config.toml
num_key_value_heads = 1
vocab_size = 4096
norm_place = "pre"
positions = "rope"
bias = "all"
tie_word_embeddings = false
extras = ["some layers without attention", "local attention windows", "shifted keys", "gated attention", "exclusive self-attention", "hashed n-gram embeddings", "an embedding shortcut", "learned residual scales", "skips across layers", "capped logits"]
init_std_qkv = 0.0272
init_std_up = 0.0272
optimizer = "muon"
warmup_steps = 0
train_tokens = 207400000
max_steps = 5748
Each number is 200 + 20 x the weight over its row's rms, rounded and kept within 0 to 999. Layers, rows and columns count from 0. The size before them is the row's rms in percent of the matrix's.

# layer 8 MLP down, 192x512, rms 0.0586, rows 105-159, columns 128-255
097,191,207,193,194,210,217,217,226,201,177,191,189,213,205,186,203,194,221,172,236,196,208,197,194,200,209,213,166,195,213,203,212,209,183,227,234,237,222,186,161,227,221,218,187,230,238,183,186,190,196,186,207,184,197,238,216,226,224,185,184,179,172,185,169,200,188,231,196,207,218,183,213,226,214,238,199,207,219,192,224,199,206,214,198,199,193,178,213,203,201,213,160,204,195,207,177,211,210,202,185,199,201,189,204,185,196,160,234,209,211,235,223,194,199,231,213,183,196,206,197,207,192,181,196,215,151,212,223
098,170,240,207,205,207,207,228,186,199,170,212,187,208,216,200,204,188,222,214,196,189,220,212,203,194,185,190,227,209,159,198,183,215,219,183,171,168,238,222,189,201,195,198,195,151,237,206,201,233,154,177,199,186,209,244,176,222,191,216,226,235,207,187,208,181,213,202,169,158,186,188,209,210,235,206,231,200,206,181,198,208,168,219,203,170,187,209,209,174,201,187,179,178,202,207,166,237,203,187,209,219,220,197,189,248,177,179,217,170,192,208,217,189,204,179,192,199,218,179,224,212,206,190,175,175,182,208,183
099,231,174,214,199,213,208,156,203,201,182,195,232,223,220,215,209,197,181,247,182,199,208,155,224,234,199,188,209,185,228,217,191,208,222,197,184,182,186,192,195,213,170,207,202,206,219,199,245,190,196,240,216,227,237,184,201,247,202,227,178,213,227,221,215,164,194,219,220,206,208,193,190,215,197,179,181,207,218,213,206,166,213,209,190,198,183,215,222,191,238,217,180,187,235,209,198,162,227,176,186,210,185,205,209,187,197,212,209,222,174,179,215,196,163,189,207,194,198,196,218,208,207,214,224,220,165,189,176
094,183,218,191,200,201,189,212,218,197,161,214,200,183,201,209,192,199,201,159,190,232,169,183,234,202,187,217,203,241,231,190,193,244,199,212,209,169,210,213,213,192,198,235,197,225,204,194,174,201,180,140,234,219,202,217,212,191,189,200,207,195,200,190,237,227,192,202,188,225,215,155,174,193,192,215,177,218,209,185,212,177,179,187,183,214,218,220,190,208,187,226,216,194,198,189,224,161,197,181,204,185,218,225,160,210,205,196,180,188,211,237,189,252,177,176,184,171,176,206,198,250,165,189,238,203,202,217,212
098,231,205,196,227,203,183,199,233,198,201,201,229,200,168,207,188,197,178,179,179,209,217,185,181,172,214,226,197,201,180,186,215,236,194,192,221,155,209,179,167,176,190,189,205,177,196,210,240,171,220,192,175,215,217,230,230,183,173,197,226,224,197,165,185,182,171,200,183,249,204,190,154,178,213,213,238,234,151,209,213,173,217,187,190,199,225,235,239,193,185,216,221,228,197,172,192,199,217,188,226,200,227,166,168,224,177,227,218,192,189,153,220,170,212,179,225,183,218,209,221,213,202,190,233,217,167,214,194
097,199,180,205,199,187,166,182,219,198,195,209,197,184,178,211,181,172,193,189,239,201,172,177,215,206,218,190,199,221,169,181,193,241,214,198,171,170,222,240,204,197,175,198,229,210,161,180,165,205,187,209,161,211,188,192,210,180,212,218,223,215,186,216,211,216,205,174,191,198,225,212,190,193,174,197,197,175,211,198,202,209,198,209,211,213,249,245,250,200,212,179,201,219,211,188,189,215,186,188,229,185,199,222,193,182,163,172,195,197,208,218,198,197,175,212,192,225,186,189,206,185,170,208,241,188,168,196,169
095,216,195,219,211,207,237,198,206,200,189,171,189,205,218,195,207,223,182,189,205,189,227,237,183,211,197,208,176,216,187,194,183,196,192,186,203,228,223,201,205,196,154,169,229,167,203,183,209,190,192,212,226,225,192,194,216,182,207,212,218,153,231,162,180,163,200,196,201,170,163,191,149,220,203,187,193,204,188,187,203,193,172,251,206,189,196,223,215,172,188,193,183,204,179,199,169,173,200,174,204,191,200,201,157,150,196,216,161,235,203,217,199,231,202,191,208,183,181,199,223,177,209,217,220,167,212,200,219
098,162,199,231,186,209,208,195,217,201,203,196,191,189,198,216,222,195,202,177,205,152,204,209,186,195,183,186,200,215,239,186,211,207,212,209,181,222,220,228,205,215,217,186,207,194,193,186,191,213,220,167,217,167,216,196,276,197,224,217,199,204,208,221,201,208,184,200,195,189,165,214,227,202,211,171,208,166,219,172,202,174,188,214,168,192,161,187,200,174,209,187,192,181,205,201,202,217,154,220,209,192,191,165,230,234,185,168,169,203,150,178,199,184,215,229,203,220,215,218,194,201,189,177,159,210,165,189,200
099,208,186,189,218,202,192,191,202,197,253,189,214,176,186,204,168,197,219,176,198,216,174,206,216,228,207,167,218,194,204,197,200,179,202,224,200,192,184,225,159,193,199,196,208,228,189,181,176,202,219,201,271,197,162,217,220,182,193,223,192,232,234,214,194,194,205,211,227,155,205,193,216,221,200,256,197,192,218,199,178,185,179,213,168,184,167,217,215,248,193,201,230,200,216,174,211,167,204,212,203,176,231,237,190,181,216,145,214,212,263,171,224,202,194,201,208,170,196,217,186,213,184,223,212,215,215,214,221
099,189,189,217,194,214,197,202,199,198,190,183,210,199,217,220,200,216,199,171,173,161,200,198,166,179,183,158,189,217,220,241,183,219,217,215,198,187,221,221,239,204,215,201,158,192,249,205,182,213,198,223,204,144,212,187,225,189,221,191,183,205,200,205,178,206,196,210,199,212,215,209,207,205,167,208,178,210,222,180,204,186,228,189,189,209,203,233,220,200,185,172,209,177,201,182,188,209,225,192,223,190,209,180,208,173,208,200,222,173,189,249,157,204,180,216,197,173,195,192,219,235,205,209,193,171,208,202,209
101,193,182,194,217,183,230,190,187,200,152,198,228,200,168,198,197,210,188,149,184,214,208,216,217,187,199,174,201,225,184,186,217,224,220,194,214,181,176,178,233,177,191,179,187,209,167,211,237,174,186,226,210,215,200,201,193,213,173,186,200,210,241,216,234,223,199,207,200,203,210,224,233,181,197,177,166,207,161,210,235,203,208,156,177,183,221,201,194,179,197,215,216,214,170,206,206,194,182,201,193,225,177,194,204,156,238,224,208,211,231,201,181,217,206,179,220,201,205,188,222,176,156,240,197,177,176,216,184
098,182,207,172,191,220,162,189,213,200,202,191,220,196,205,159,198,205,230,207,158,186,191,213,205,213,218,220,165,215,183,222,202,196,199,211,190,163,170,221,221,189,172,187,215,219,186,203,176,186,231,234,195,186,256,179,218,207,185,195,213,206,179,227,227,202,199,205,194,162,209,200,179,172,203,182,171,193,261,199,206,219,160,199,194,207,213,192,221,214,266,195,207,178,177,193,243,194,185,196,199,197,182,187,217,167,161,207,176,197,206,194,192,217,160,196,172,170,214,191,201,209,218,197,181,233,175,200,234
098,223,243,206,239,201,210,216,192,204,231,184,211,203,179,228,212,199,186,212,206,197,232,188,172,160,246,195,228,209,187,211,212,205,200,208,214,222,171,211,192,201,194,213,204,207,213,200,236,246,214,200,191,174,217,184,224,196,206,200,220,198,191,222,176,186,210,195,218,184,186,229,184,186,154,178,194,172,221,200,184,165,227,190,187,171,207,257,194,219,201,173,173,160,193,209,201,218,187,186,258,211,226,176,219,212,169,223,197,173,174,200,199,240,200,194,177,217,212,198,224,176,207,201,225,195,224,184,207
094,213,225,196,196,203,154,260,233,199,211,201,208,196,185,230,207,182,202,189,217,179,197,213,195,176,229,214,183,153,189,166,188,186,175,209,230,183,222,176,212,247,225,230,185,211,187,227,176,187,197,212,192,208,199,179,207,188,209,216,196,168,221,209,209,194,180,184,217,194,226,212,178,198,216,160,217,202,190,224,199,154,231,191,206,209,197,173,177,180,158,186,186,205,238,174,178,186,159,245,195,217,163,226,188,212,187,241,201,216,246,235,195,189,185,225,202,189,179,215,205,181,178,214,194,197,201,194,164
097,209,169,202,223,197,214,215,216,200,186,195,197,181,203,200,203,180,185,188,161,193,198,217,200,191,186,208,219,185,219,190,169,160,223,190,213,173,205,224,184,249,222,189,212,183,222,198,202,211,195,188,213,173,184,203,169,199,170,241,193,235,222,203,207,204,187,169,178,193,208,221,174,216,236,199,217,172,188,196,200,229,171,180,167,168,204,218,186,202,170,212,181,165,196,183,185,203,221,200,202,221,223,193,226,192,190,184,178,188,190,258,187,221,212,192,197,168,201,192,207,176,139,191,199,166,190,150,201
100,172,158,229,198,192,210,170,199,201,194,199,223,187,177,205,205,199,227,188,192,205,213,216,223,232,223,200,178,193,193,198,204,159,175,197,178,144,199,209,184,188,234,199,177,206,200,195,200,193,190,213,168,220,181,187,200,194,201,191,191,195,168,211,214,202,197,198,182,174,196,191,178,208,200,167,246,193,182,216,189,209,206,185,229,223,222,209,173,204,176,199,183,226,217,207,196,173,208,175,201,211,232,188,168,192,196,176,196,194,218,161,208,203,191,241,190,168,201,197,197,191,204,201,184,178,203,233,168
096,192,201,187,207,226,232,196,190,202,203,206,212,209,171,176,202,182,186,221,239,200,202,222,174,176,199,190,163,216,219,209,207,215,206,191,212,236,154,228,189,195,133,219,198,174,247,218,221,239,170,178,225,177,228,178,183,205,176,197,187,160,214,218,210,182,211,231,201,221,190,250,200,186,191,200,216,213,185,183,201,195,204,205,207,177,176,197,218,202,205,227,203,189,177,187,200,200,164,209,211,245,217,202,197,192,180,198,207,197,224,200,184,169,217,228,175,227,192,195,171,199,208,179,235,219,193,195,209
097,191,222,205,240,189,184,226,230,199,178,188,192,202,200,214,190,213,203,188,194,171,152,240,207,177,178,207,189,217,216,218,186,215,211,232,190,179,231,203,207,183,194,208,193,203,226,200,227,186,214,223,177,221,194,207,220,218,190,201,197,205,164,186,182,190,179,225,214,232,199,243,209,153,226,214,184,232,221,206,222,194,215,204,222,198,188,205,176,179,218,204,192,205,186,190,203,192,206,230,200,233,172,221,235,220,211,186,193,218,204,203,206,242,225,188,198,225,195,195,207,209,201,191,154,206,227,195,196
107,188,174,158,202,205,242,198,181,206,213,184,162,186,221,216,207,219,219,215,167,191,195,199,228,234,187,197,189,224,206,194,197,177,190,203,203,203,199,231,215,216,204,228,190,205,226,193,205,188,203,214,213,238,198,201,228,194,186,204,201,163,203,167,184,232,189,164,190,223,213,206,206,232,202,168,202,175,193,163,201,215,209,191,199,218,260,237,206,212,213,190,179,184,159,194,220,218,193,194,231,186,219,213,193,191,218,165,222,215,205,191,224,216,187,222,211,192,183,194,206,177,171,228,219,156,171,188,239
099,223,200,226,205,195,172,216,210,199,182,197,195,193,194,225,213,207,150,217,211,194,212,177,173,189,212,196,227,205,181,206,197,171,233,199,215,172,190,180,189,217,225,226,211,201,183,216,205,219,204,226,224,243,200,210,231,195,205,202,207,174,197,194,174,197,202,185,181,184,195,192,237,135,165,160,224,200,207,184,218,166,180,163,222,227,208,217,181,210,183,239,178,214,197,196,213,205,189,201,229,184,209,202,220,182,212,171,192,185,191,189,222,171,230,225,194,232,220,198,204,200,192,219,235,187,189,196,181
100,240,184,207,211,180,219,194,191,198,177,200,182,193,187,211,170,184,188,154,180,189,155,223,226,190,228,185,227,230,221,182,168,173,201,217,212,169,233,206,210,205,200,199,172,181,156,172,212,182,198,177,184,171,197,202,193,212,215,190,204,203,195,182,198,187,209,176,207,202,217,227,202,196,161,171,183,218,219,173,183,207,171,169,194,170,216,166,177,216,178,200,190,180,177,242,204,188,207,223,218,198,191,192,215,185,242,214,183,200,188,250,224,196,210,218,246,152,211,206,187,170,226,175,194,185,202,212,198
106,207,201,201,178,224,233,162,196,203,169,207,230,213,194,214,207,229,206,206,207,185,206,184,153,178,125,176,207,213,194,225,181,184,208,211,190,179,223,197,211,176,185,176,193,176,206,213,190,208,187,197,200,222,223,194,199,182,171,206,169,215,199,202,154,208,218,191,191,250,184,172,126,187,189,259,204,218,159,177,207,191,220,186,189,186,219,163,214,191,219,186,202,192,193,206,203,211,215,188,200,197,197,175,192,228,188,180,198,173,184,255,177,226,180,221,210,240,208,205,205,158,195,183,210,197,221,193,215
100,209,242,182,163,176,245,180,206,204,155,191,198,191,211,213,183,224,205,252,189,203,173,205,179,179,190,201,206,174,215,200,221,216,200,211,183,211,224,216,201,196,194,198,209,161,205,220,219,201,180,199,168,184,211,190,204,228,183,200,198,221,226,233,195,205,172,212,170,170,210,197,171,241,168,186,201,159,178,189,194,211,186,183,231,240,195,157,216,171,192,191,207,203,213,186,234,175,230,188,185,212,197,173,224,227,200,219,157,223,206,206,184,160,194,183,181,223,183,238,210,190,193,178,198,185,163,211,144
101,212,196,175,194,190,187,245,184,201,187,198,176,186,177,186,215,230,175,230,186,267,206,200,227,226,205,176,197,210,187,198,172,208,177,207,186,236,191,209,192,183,224,219,205,175,181,182,180,193,155,188,167,220,187,217,206,197,212,223,213,213,177,228,202,224,206,174,195,187,217,182,195,191,209,209,180,176,228,222,203,191,225,185,200,211,181,219,202,181,178,237,167,211,194,182,227,167,218,178,224,201,181,223,198,198,194,199,210,183,206,206,210,207,145,203,249,237,195,182,186,204,201,218,175,198,190,193,222
099,153,171,198,205,235,187,211,167,198,227,204,219,201,221,197,201,173,190,155,178,196,182,194,182,170,175,204,188,204,211,215,189,240,211,182,182,188,184,176,239,208,225,199,179,228,186,195,220,241,209,166,213,172,211,214,232,211,207,201,261,148,252,226,229,172,180,195,190,196,220,200,206,203,220,237,196,206,204,183,182,185,188,193,217,229,223,211,216,184,182,226,187,213,199,209,241,172,164,207,221,214,196,223,214,235,223,262,210,203,191,253,245,174,202,232,184,192,216,171,208,194,171,156,167,165,196,182,210
108,225,213,208,215,247,173,195,218,198,184,210,214,198,188,204,202,206,194,186,161,172,228,211,175,210,192,218,214,212,171,201,178,190,205,186,202,177,198,207,228,183,177,196,226,181,209,139,213,188,216,163,201,181,216,191,183,195,222,175,230,213,234,185,180,161,185,165,208,222,199,198,224,214,183,208,210,233,178,194,190,181,183,160,181,216,172,240,190,187,192,204,209,187,213,184,176,180,203,196,213,211,220,207,200,210,195,200,214,223,205,205,151,191,227,219,186,188,190,194,210,183,228,213,188,190,180,176,184
099,178,217,195,200,201,190,210,198,203,152,202,187,201,189,194,170,187,178,205,190,174,212,199,223,198,198,216,220,213,204,179,209,219,194,188,172,178,159,194,187,201,175,233,208,209,245,171,178,225,206,204,215,209,202,198,223,202,209,194,210,245,206,181,195,233,171,188,192,209,198,209,197,179,195,224,200,189,224,192,203,170,195,230,197,218,209,186,195,174,171,188,199,224,158,220,209,179,189,222,176,218,202,194,175,230,185,198,201,199,186,159,224,219,196,252,186,186,212,185,185,186,251,181,232,218,208,188,177
107,189,231,183,204,193,180,152,196,200,225,218,182,215,223,234,197,200,234,200,213,183,212,212,229,221,198,230,198,238,196,192,193,190,173,220,195,202,191,216,223,172,184,218,189,241,174,199,210,197,186,153,234,189,216,214,198,244,183,203,198,200,217,197,203,242,181,177,188,191,181,208,212,205,217,202,195,219,163,165,204,225,217,217,189,180,209,192,232,203,180,195,206,245,191,192,208,207,205,189,198,236,194,200,207,230,177,182,169,215,213,224,224,209,225,165,198,189,204,204,211,214,213,200,210,184,205,213,207
100,195,190,220,208,217,186,191,204,203,202,185,215,219,200,187,188,181,187,188,157,222,209,155,208,199,203,212,204,144,200,194,188,179,201,181,201,183,192,201,193,225,203,201,201,185,215,222,180,224,209,146,209,193,207,217,200,188,185,204,180,234,192,206,195,207,229,207,206,158,177,220,204,220,189,208,194,216,247,180,196,181,185,216,192,225,197,198,182,181,226,173,205,215,188,196,212,194,195,192,180,206,195,182,188,224,180,203,193,212,160,217,221,181,202,187,199,165,170,159,214,192,213,222,188,194,238,212,212
097,199,220,167,231,202,241,196,208,203,206,215,187,197,217,183,178,200,159,199,197,187,184,202,199,205,192,215,193,224,195,202,223,193,184,197,218,208,189,204,218,207,243,208,166,175,190,226,218,176,186,180,189,214,176,208,232,212,216,221,167,200,201,223,229,218,214,208,211,183,190,221,195,183,220,165,193,211,181,173,183,225,187,209,228,195,184,212,173,198,182,216,208,185,224,214,144,185,202,200,196,235,224,179,242,235,187,189,211,216,211,194,198,223,198,202,185,200,217,173,222,143,217,212,194,205,173,194,188
091,193,220,188,221,219,179,217,208,200,213,211,193,199,175,190,222,178,213,219,209,202,199,192,215,231,167,218,180,215,194,201,210,184,163,238,198,232,163,206,159,217,207,177,201,197,201,206,170,167,220,208,228,184,196,180,197,203,209,188,165,213,230,209,235,234,172,224,189,226,209,223,235,172,199,184,218,191,199,210,202,149,194,208,204,214,197,186,191,187,187,198,180,188,202,256,212,192,223,199,180,215,214,186,198,219,210,136,172,162,190,211,221,230,151,159,154,213,225,179,187,196,177,192,154,218,197,179,206
097,170,221,197,202,201,207,226,217,201,232,200,186,204,221,203,193,196,213,195,226,224,194,177,206,229,210,205,231,132,215,164,238,215,172,179,185,194,203,195,208,219,190,204,182,220,186,190,212,190,221,217,211,239,222,197,191,194,201,206,219,202,194,208,226,217,219,180,165,200,200,214,233,187,241,180,204,167,189,181,171,170,177,198,225,195,201,210,218,203,195,185,209,205,167,222,204,189,219,196,208,225,215,186,237,184,215,212,218,209,196,176,199,202,198,180,206,193,209,182,203,184,218,191,202,193,202,193,167
097,212,210,208,241,179,235,175,205,202,204,201,167,198,198,184,236,207,206,182,185,210,185,198,177,218,199,174,207,164,189,203,157,198,187,163,231,210,192,197,258,241,189,220,204,236,223,200,199,218,198,166,185,174,211,219,211,210,193,194,187,232,196,201,210,168,205,177,200,230,167,180,181,196,156,172,180,196,242,213,205,224,209,211,185,217,205,230,184,177,222,176,202,198,179,205,210,207,203,218,215,228,173,241,171,192,205,231,176,253,187,157,222,194,200,228,183,184,198,217,220,180,225,209,169,214,200,169,201
114,177,225,197,246,179,196,225,191,200,174,176,164,196,189,212,224,179,181,236,195,214,201,207,186,194,202,198,174,212,195,210,211,250,197,212,216,213,194,179,179,200,216,221,194,190,202,196,195,230,189,229,218,195,193,225,222,189,189,220,213,217,193,205,230,199,201,178,217,226,160,176,185,178,216,175,191,204,272,219,191,144,236,194,247,211,206,156,207,194,216,229,188,205,180,214,176,198,188,196,207,177,226,251,179,227,212,225,211,163,191,198,172,205,184,192,218,182,210,181,216,227,194,195,219,231,215,228,192
095,194,184,215,189,183,213,213,198,200,201,212,137,183,214,165,204,182,186,212,142,163,177,229,201,202,214,175,223,202,150,203,243,189,207,178,196,219,211,184,184,224,193,201,157,148,215,207,221,189,188,212,205,197,216,184,189,208,214,170,198,212,190,205,188,181,195,223,182,181,193,215,173,208,231,167,219,196,198,231,206,194,197,200,177,204,220,211,249,187,191,210,199,223,228,172,194,190,204,186,174,202,204,192,194,184,189,167,179,203,184,197,192,174,217,225,236,181,207,212,224,177,220,208,249,211,205,217,168
095,212,219,198,168,187,203,202,217,204,187,213,190,197,172,198,179,216,169,216,181,209,165,197,158,204,213,209,183,217,211,186,206,194,197,198,208,211,227,199,237,204,205,190,215,232,188,214,258,199,190,218,205,213,227,201,214,193,195,194,222,197,193,212,202,176,191,165,192,159,173,224,207,168,189,198,190,173,193,217,261,174,229,186,155,214,213,174,220,159,198,164,156,174,210,233,210,221,174,209,220,208,199,207,198,187,191,179,183,224,180,230,223,161,236,227,189,179,201,149,155,179,214,145,214,180,190,169,208
096,180,197,217,190,216,195,177,190,199,194,207,213,191,200,212,210,197,226,211,185,213,188,226,192,236,178,213,185,207,232,199,194,198,237,217,163,224,193,202,193,217,151,173,193,202,218,198,209,199,176,201,183,170,173,190,211,207,198,206,211,209,197,202,169,187,199,175,209,175,211,217,184,168,190,190,166,171,198,212,197,198,232,168,197,181,163,181,256,227,187,205,199,206,219,208,149,187,233,206,225,175,187,195,200,190,170,225,175,167,173,223,216,205,188,177,229,198,191,198,221,220,237,177,162,162,169,216,192
098,181,188,215,222,190,207,207,183,200,219,224,209,199,230,219,180,222,215,188,234,186,228,188,178,218,247,192,184,198,189,199,229,216,163,223,223,194,247,213,210,201,186,206,203,184,192,202,191,204,180,239,188,200,204,210,196,196,194,183,227,208,193,226,202,188,206,233,216,235,217,188,201,191,153,190,185,252,203,205,205,217,201,210,196,218,200,199,239,208,174,180,228,199,198,204,226,194,180,185,198,196,186,194,195,207,203,211,190,174,193,192,195,189,198,207,212,197,211,201,233,185,219,183,244,188,171,228,199
096,222,215,210,205,183,223,184,186,199,183,209,182,202,212,225,206,220,229,196,189,164,176,243,226,215,185,216,161,186,166,175,203,204,201,186,201,178,177,205,166,193,215,178,213,196,204,215,204,195,199,170,204,185,186,224,169,187,209,227,210,213,189,217,209,208,182,212,200,182,253,221,203,185,212,221,196,217,191,215,207,204,212,195,200,185,202,202,222,196,181,207,187,220,200,222,173,180,210,217,204,219,191,190,204,215,176,241,195,193,148,190,191,206,218,236,225,198,201,182,190,205,192,161,202,184,246,205,192
089,152,196,194,182,206,206,213,241,199,194,211,201,202,232,170,173,203,193,182,191,169,195,218,194,177,217,209,199,187,194,212,189,173,188,170,128,197,203,198,219,209,166,196,214,188,183,202,204,206,197,193,210,173,177,214,202,216,242,213,220,170,198,164,216,206,240,172,199,182,229,182,205,170,187,219,224,212,224,169,174,203,199,183,236,212,193,183,212,217,220,217,182,224,176,213,216,210,222,215,199,162,173,212,180,204,196,224,194,169,184,188,156,216,185,195,213,191,205,203,231,203,190,179,221,172,157,230,233
100,208,221,219,196,239,211,205,184,200,196,170,185,194,161,195,228,198,179,215,197,196,197,220,204,185,208,163,174,215,203,170,193,215,213,190,184,217,187,204,226,201,203,204,188,177,205,180,195,227,209,171,198,171,212,178,196,175,225,171,174,189,168,174,211,193,187,175,209,220,191,217,184,216,212,197,223,190,214,209,205,185,208,234,200,207,219,162,204,187,182,217,204,185,199,203,194,222,190,187,204,193,216,193,227,208,203,225,226,189,194,225,188,239,222,192,168,205,184,212,197,188,184,176,200,248,178,203,184
100,194,222,215,198,196,176,183,206,197,202,205,190,215,205,203,190,181,196,222,208,235,164,195,201,190,211,211,207,208,206,175,193,176,171,191,150,194,171,208,191,178,207,169,230,137,192,196,177,182,201,203,186,195,153,200,190,196,215,175,192,182,144,207,203,202,188,236,192,199,226,216,201,209,212,222,233,203,199,204,190,174,211,229,193,177,208,202,197,187,208,203,227,190,191,171,242,205,173,203,233,179,195,201,213,206,234,189,194,210,196,228,172,210,215,197,214,169,173,194,216,204,206,232,169,170,203,220,184
098,180,272,216,195,208,204,191,218,196,207,202,182,200,223,175,215,181,211,170,213,153,221,161,189,189,181,195,202,198,179,171,191,238,180,213,216,227,187,196,159,229,266,207,202,186,174,200,190,178,213,198,203,228,201,224,215,190,203,216,197,215,181,190,166,212,208,213,206,210,223,206,198,219,219,180,218,190,205,200,145,154,193,188,246,172,193,207,232,173,190,189,207,202,196,206,212,190,202,176,219,188,184,202,202,208,179,217,235,170,218,210,215,251,194,185,203,176,211,202,200,190,196,233,203,211,194,200,186
097,196,232,224,166,191,220,234,186,201,235,201,173,174,205,196,178,171,195,206,230,205,217,203,209,218,222,193,188,193,204,231,213,221,204,201,168,154,200,213,191,154,172,191,196,194,202,214,211,219,192,161,190,170,187,194,204,207,200,190,230,208,181,210,219,152,226,221,186,170,254,163,224,190,179,214,196,176,184,231,189,197,207,228,204,193,179,185,231,206,192,216,199,206,205,232,197,192,204,221,184,171,238,202,164,210,205,240,170,224,210,212,226,172,186,189,199,203,205,200,201,201,226,214,207,219,230,206,201
099,196,169,171,201,194,204,222,227,199,211,192,198,201,186,200,162,175,172,179,235,172,157,186,195,195,198,177,204,208,195,221,193,192,227,208,171,192,224,206,213,191,218,222,202,214,173,187,193,205,217,214,241,191,138,208,200,207,233,171,204,195,189,190,195,195,194,199,197,193,208,219,199,207,210,177,218,155,190,192,247,190,214,233,211,218,221,208,206,213,156,177,201,225,190,229,230,163,175,196,231,157,210,192,196,195,214,173,212,206,174,206,200,184,204,239,202,214,235,204,197,175,189,198,205,181,213,203,233
102,228,207,213,198,231,174,219,173,200,193,201,202,201,152,202,185,207,223,157,211,194,188,205,149,244,209,181,208,188,181,190,206,218,230,193,188,211,175,173,207,199,196,204,195,184,147,195,216,176,227,168,247,169,197,182,177,188,214,184,204,197,204,213,201,206,209,192,193,187,211,196,232,198,213,214,209,236,206,182,194,186,203,223,194,212,225,178,190,224,208,210,228,228,202,196,193,186,213,182,196,188,211,213,190,203,189,233,207,206,214,157,194,182,207,174,220,205,196,216,202,156,197,192,200,208,184,213,193
100,222,214,186,220,192,217,199,173,200,214,188,228,194,187,243,197,156,237,188,209,199,212,207,208,159,181,171,198,173,217,225,209,184,223,174,149,207,188,207,158,241,153,212,176,203,211,195,198,172,199,185,184,161,182,214,192,207,218,242,194,209,168,187,184,195,198,221,220,217,201,145,221,185,196,159,216,187,216,209,187,219,216,214,210,155,200,230,191,217,223,189,209,184,185,216,175,224,213,158,223,223,197,192,190,188,140,221,197,166,186,191,186,192,204,211,203,203,177,185,200,183,168,211,247,227,192,203,224
105,173,191,216,177,176,221,218,203,200,186,210,212,205,196,127,184,204,194,212,192,201,203,209,212,174,212,201,171,211,223,198,223,228,207,211,226,201,215,179,193,232,175,224,201,176,176,198,187,186,195,175,160,166,201,213,242,189,219,192,217,199,205,199,175,199,213,196,214,197,175,190,157,197,180,203,203,177,211,211,187,172,226,212,220,184,222,177,198,206,216,190,198,228,174,239,266,211,191,159,241,197,210,213,167,212,195,191,183,192,236,172,192,200,252,226,234,206,223,215,212,170,195,210,224,173,150,183,212
101,198,174,213,210,216,230,182,202,200,217,201,222,207,184,203,187,150,212,181,204,186,182,179,167,196,214,227,210,217,181,208,179,200,188,184,188,185,235,176,198,250,200,190,201,180,214,231,179,183,191,164,215,228,189,204,210,219,195,205,176,190,180,228,213,179,194,217,221,213,229,192,182,224,173,185,196,204,193,183,183,203,242,201,210,221,205,209,209,189,212,192,216,218,191,181,227,228,184,205,202,195,177,193,246,195,211,177,192,148,158,249,221,237,227,207,240,215,191,208,166,210,207,223,181,189,186,172,174
097,212,166,201,226,200,193,168,180,203,213,207,183,202,225,232,187,206,233,216,209,173,158,214,217,218,209,215,215,179,179,192,212,210,200,219,231,196,183,205,209,213,187,201,217,185,249,206,232,172,201,252,165,207,200,184,196,196,213,210,210,189,208,198,207,226,222,207,233,176,206,202,213,194,176,187,198,209,223,213,186,165,196,199,208,241,220,190,196,200,217,221,239,210,178,200,195,225,171,213,205,215,172,189,201,188,189,199,180,209,194,162,211,220,197,222,205,214,203,208,174,172,188,191,210,186,194,183,200
098,197,205,178,193,182,184,232,192,203,200,191,230,214,178,218,242,213,153,186,227,187,215,158,218,217,224,209,173,196,181,204,198,218,242,183,236,244,200,175,205,225,201,177,221,197,190,211,234,193,207,221,208,214,188,204,203,210,191,216,183,232,179,178,191,198,193,203,175,219,173,197,189,206,193,205,216,172,169,158,181,172,175,214,176,204,212,205,216,187,190,225,189,209,245,227,203,209,197,220,188,189,187,181,214,229,198,201,199,207,196,195,199,177,201,237,184,212,194,191,199,227,203,179,196,210,259,207,225
098,214,183,195,207,197,207,239,211,202,185,179,179,176,157,203,215,223,233,209,186,197,204,188,202,232,208,214,195,222,178,199,188,232,203,213,199,210,194,203,208,176,239,191,202,206,191,226,221,188,188,185,219,163,182,168,232,198,204,212,195,174,244,215,207,205,195,213,188,200,221,212,231,185,172,195,188,222,240,207,185,204,210,169,206,209,195,171,189,220,224,206,217,220,182,254,179,230,176,214,199,207,213,186,179,256,184,181,199,192,196,200,207,161,192,178,219,223,203,183,239,163,213,214,161,204,199,222,237
099,176,189,193,227,179,193,198,214,201,168,191,202,209,194,225,175,229,192,196,202,193,190,212,172,208,201,191,198,165,212,206,157,203,190,196,215,190,225,173,232,192,215,181,166,155,188,180,218,212,178,185,208,221,199,210,170,191,263,211,186,198,197,188,167,211,191,178,190,173,183,193,206,212,227,166,209,202,187,186,196,165,224,237,233,196,175,188,202,208,227,198,185,178,189,185,231,186,228,163,233,210,183,190,206,183,149,176,187,184,195,181,167,194,212,187,207,199,212,200,206,183,206,199,225,246,214,183,161
102,229,228,194,183,201,227,192,205,202,196,200,229,195,224,182,215,197,155,227,185,205,230,166,190,195,208,238,209,239,174,210,166,193,168,221,204,213,190,160,199,225,190,182,172,199,208,184,226,223,209,206,205,235,177,207,196,180,197,191,192,179,193,222,209,233,209,201,214,177,173,211,177,233,204,197,191,218,245,186,208,204,188,194,244,182,203,192,200,196,226,176,189,178,195,225,229,166,209,202,207,195,180,192,233,197,190,170,182,147,208,208,224,150,193,196,169,238,187,225,197,225,205,201,223,207,167,199,203
101,192,187,162,217,223,227,201,204,202,225,178,188,194,187,198,215,175,199,197,180,201,193,227,193,191,160,200,204,228,181,189,181,171,216,181,224,178,222,192,226,181,205,213,178,211,173,219,180,200,198,243,139,213,190,209,165,207,185,166,211,182,225,181,205,211,204,189,204,209,199,190,225,234,218,208,221,217,227,170,216,207,256,194,187,187,181,170,211,228,207,188,178,226,215,161,200,175,173,167,205,195,221,200,171,178,213,233,228,174,187,174,201,183,198,163,184,183,207,142,208,220,186,179,223,208,186,202,228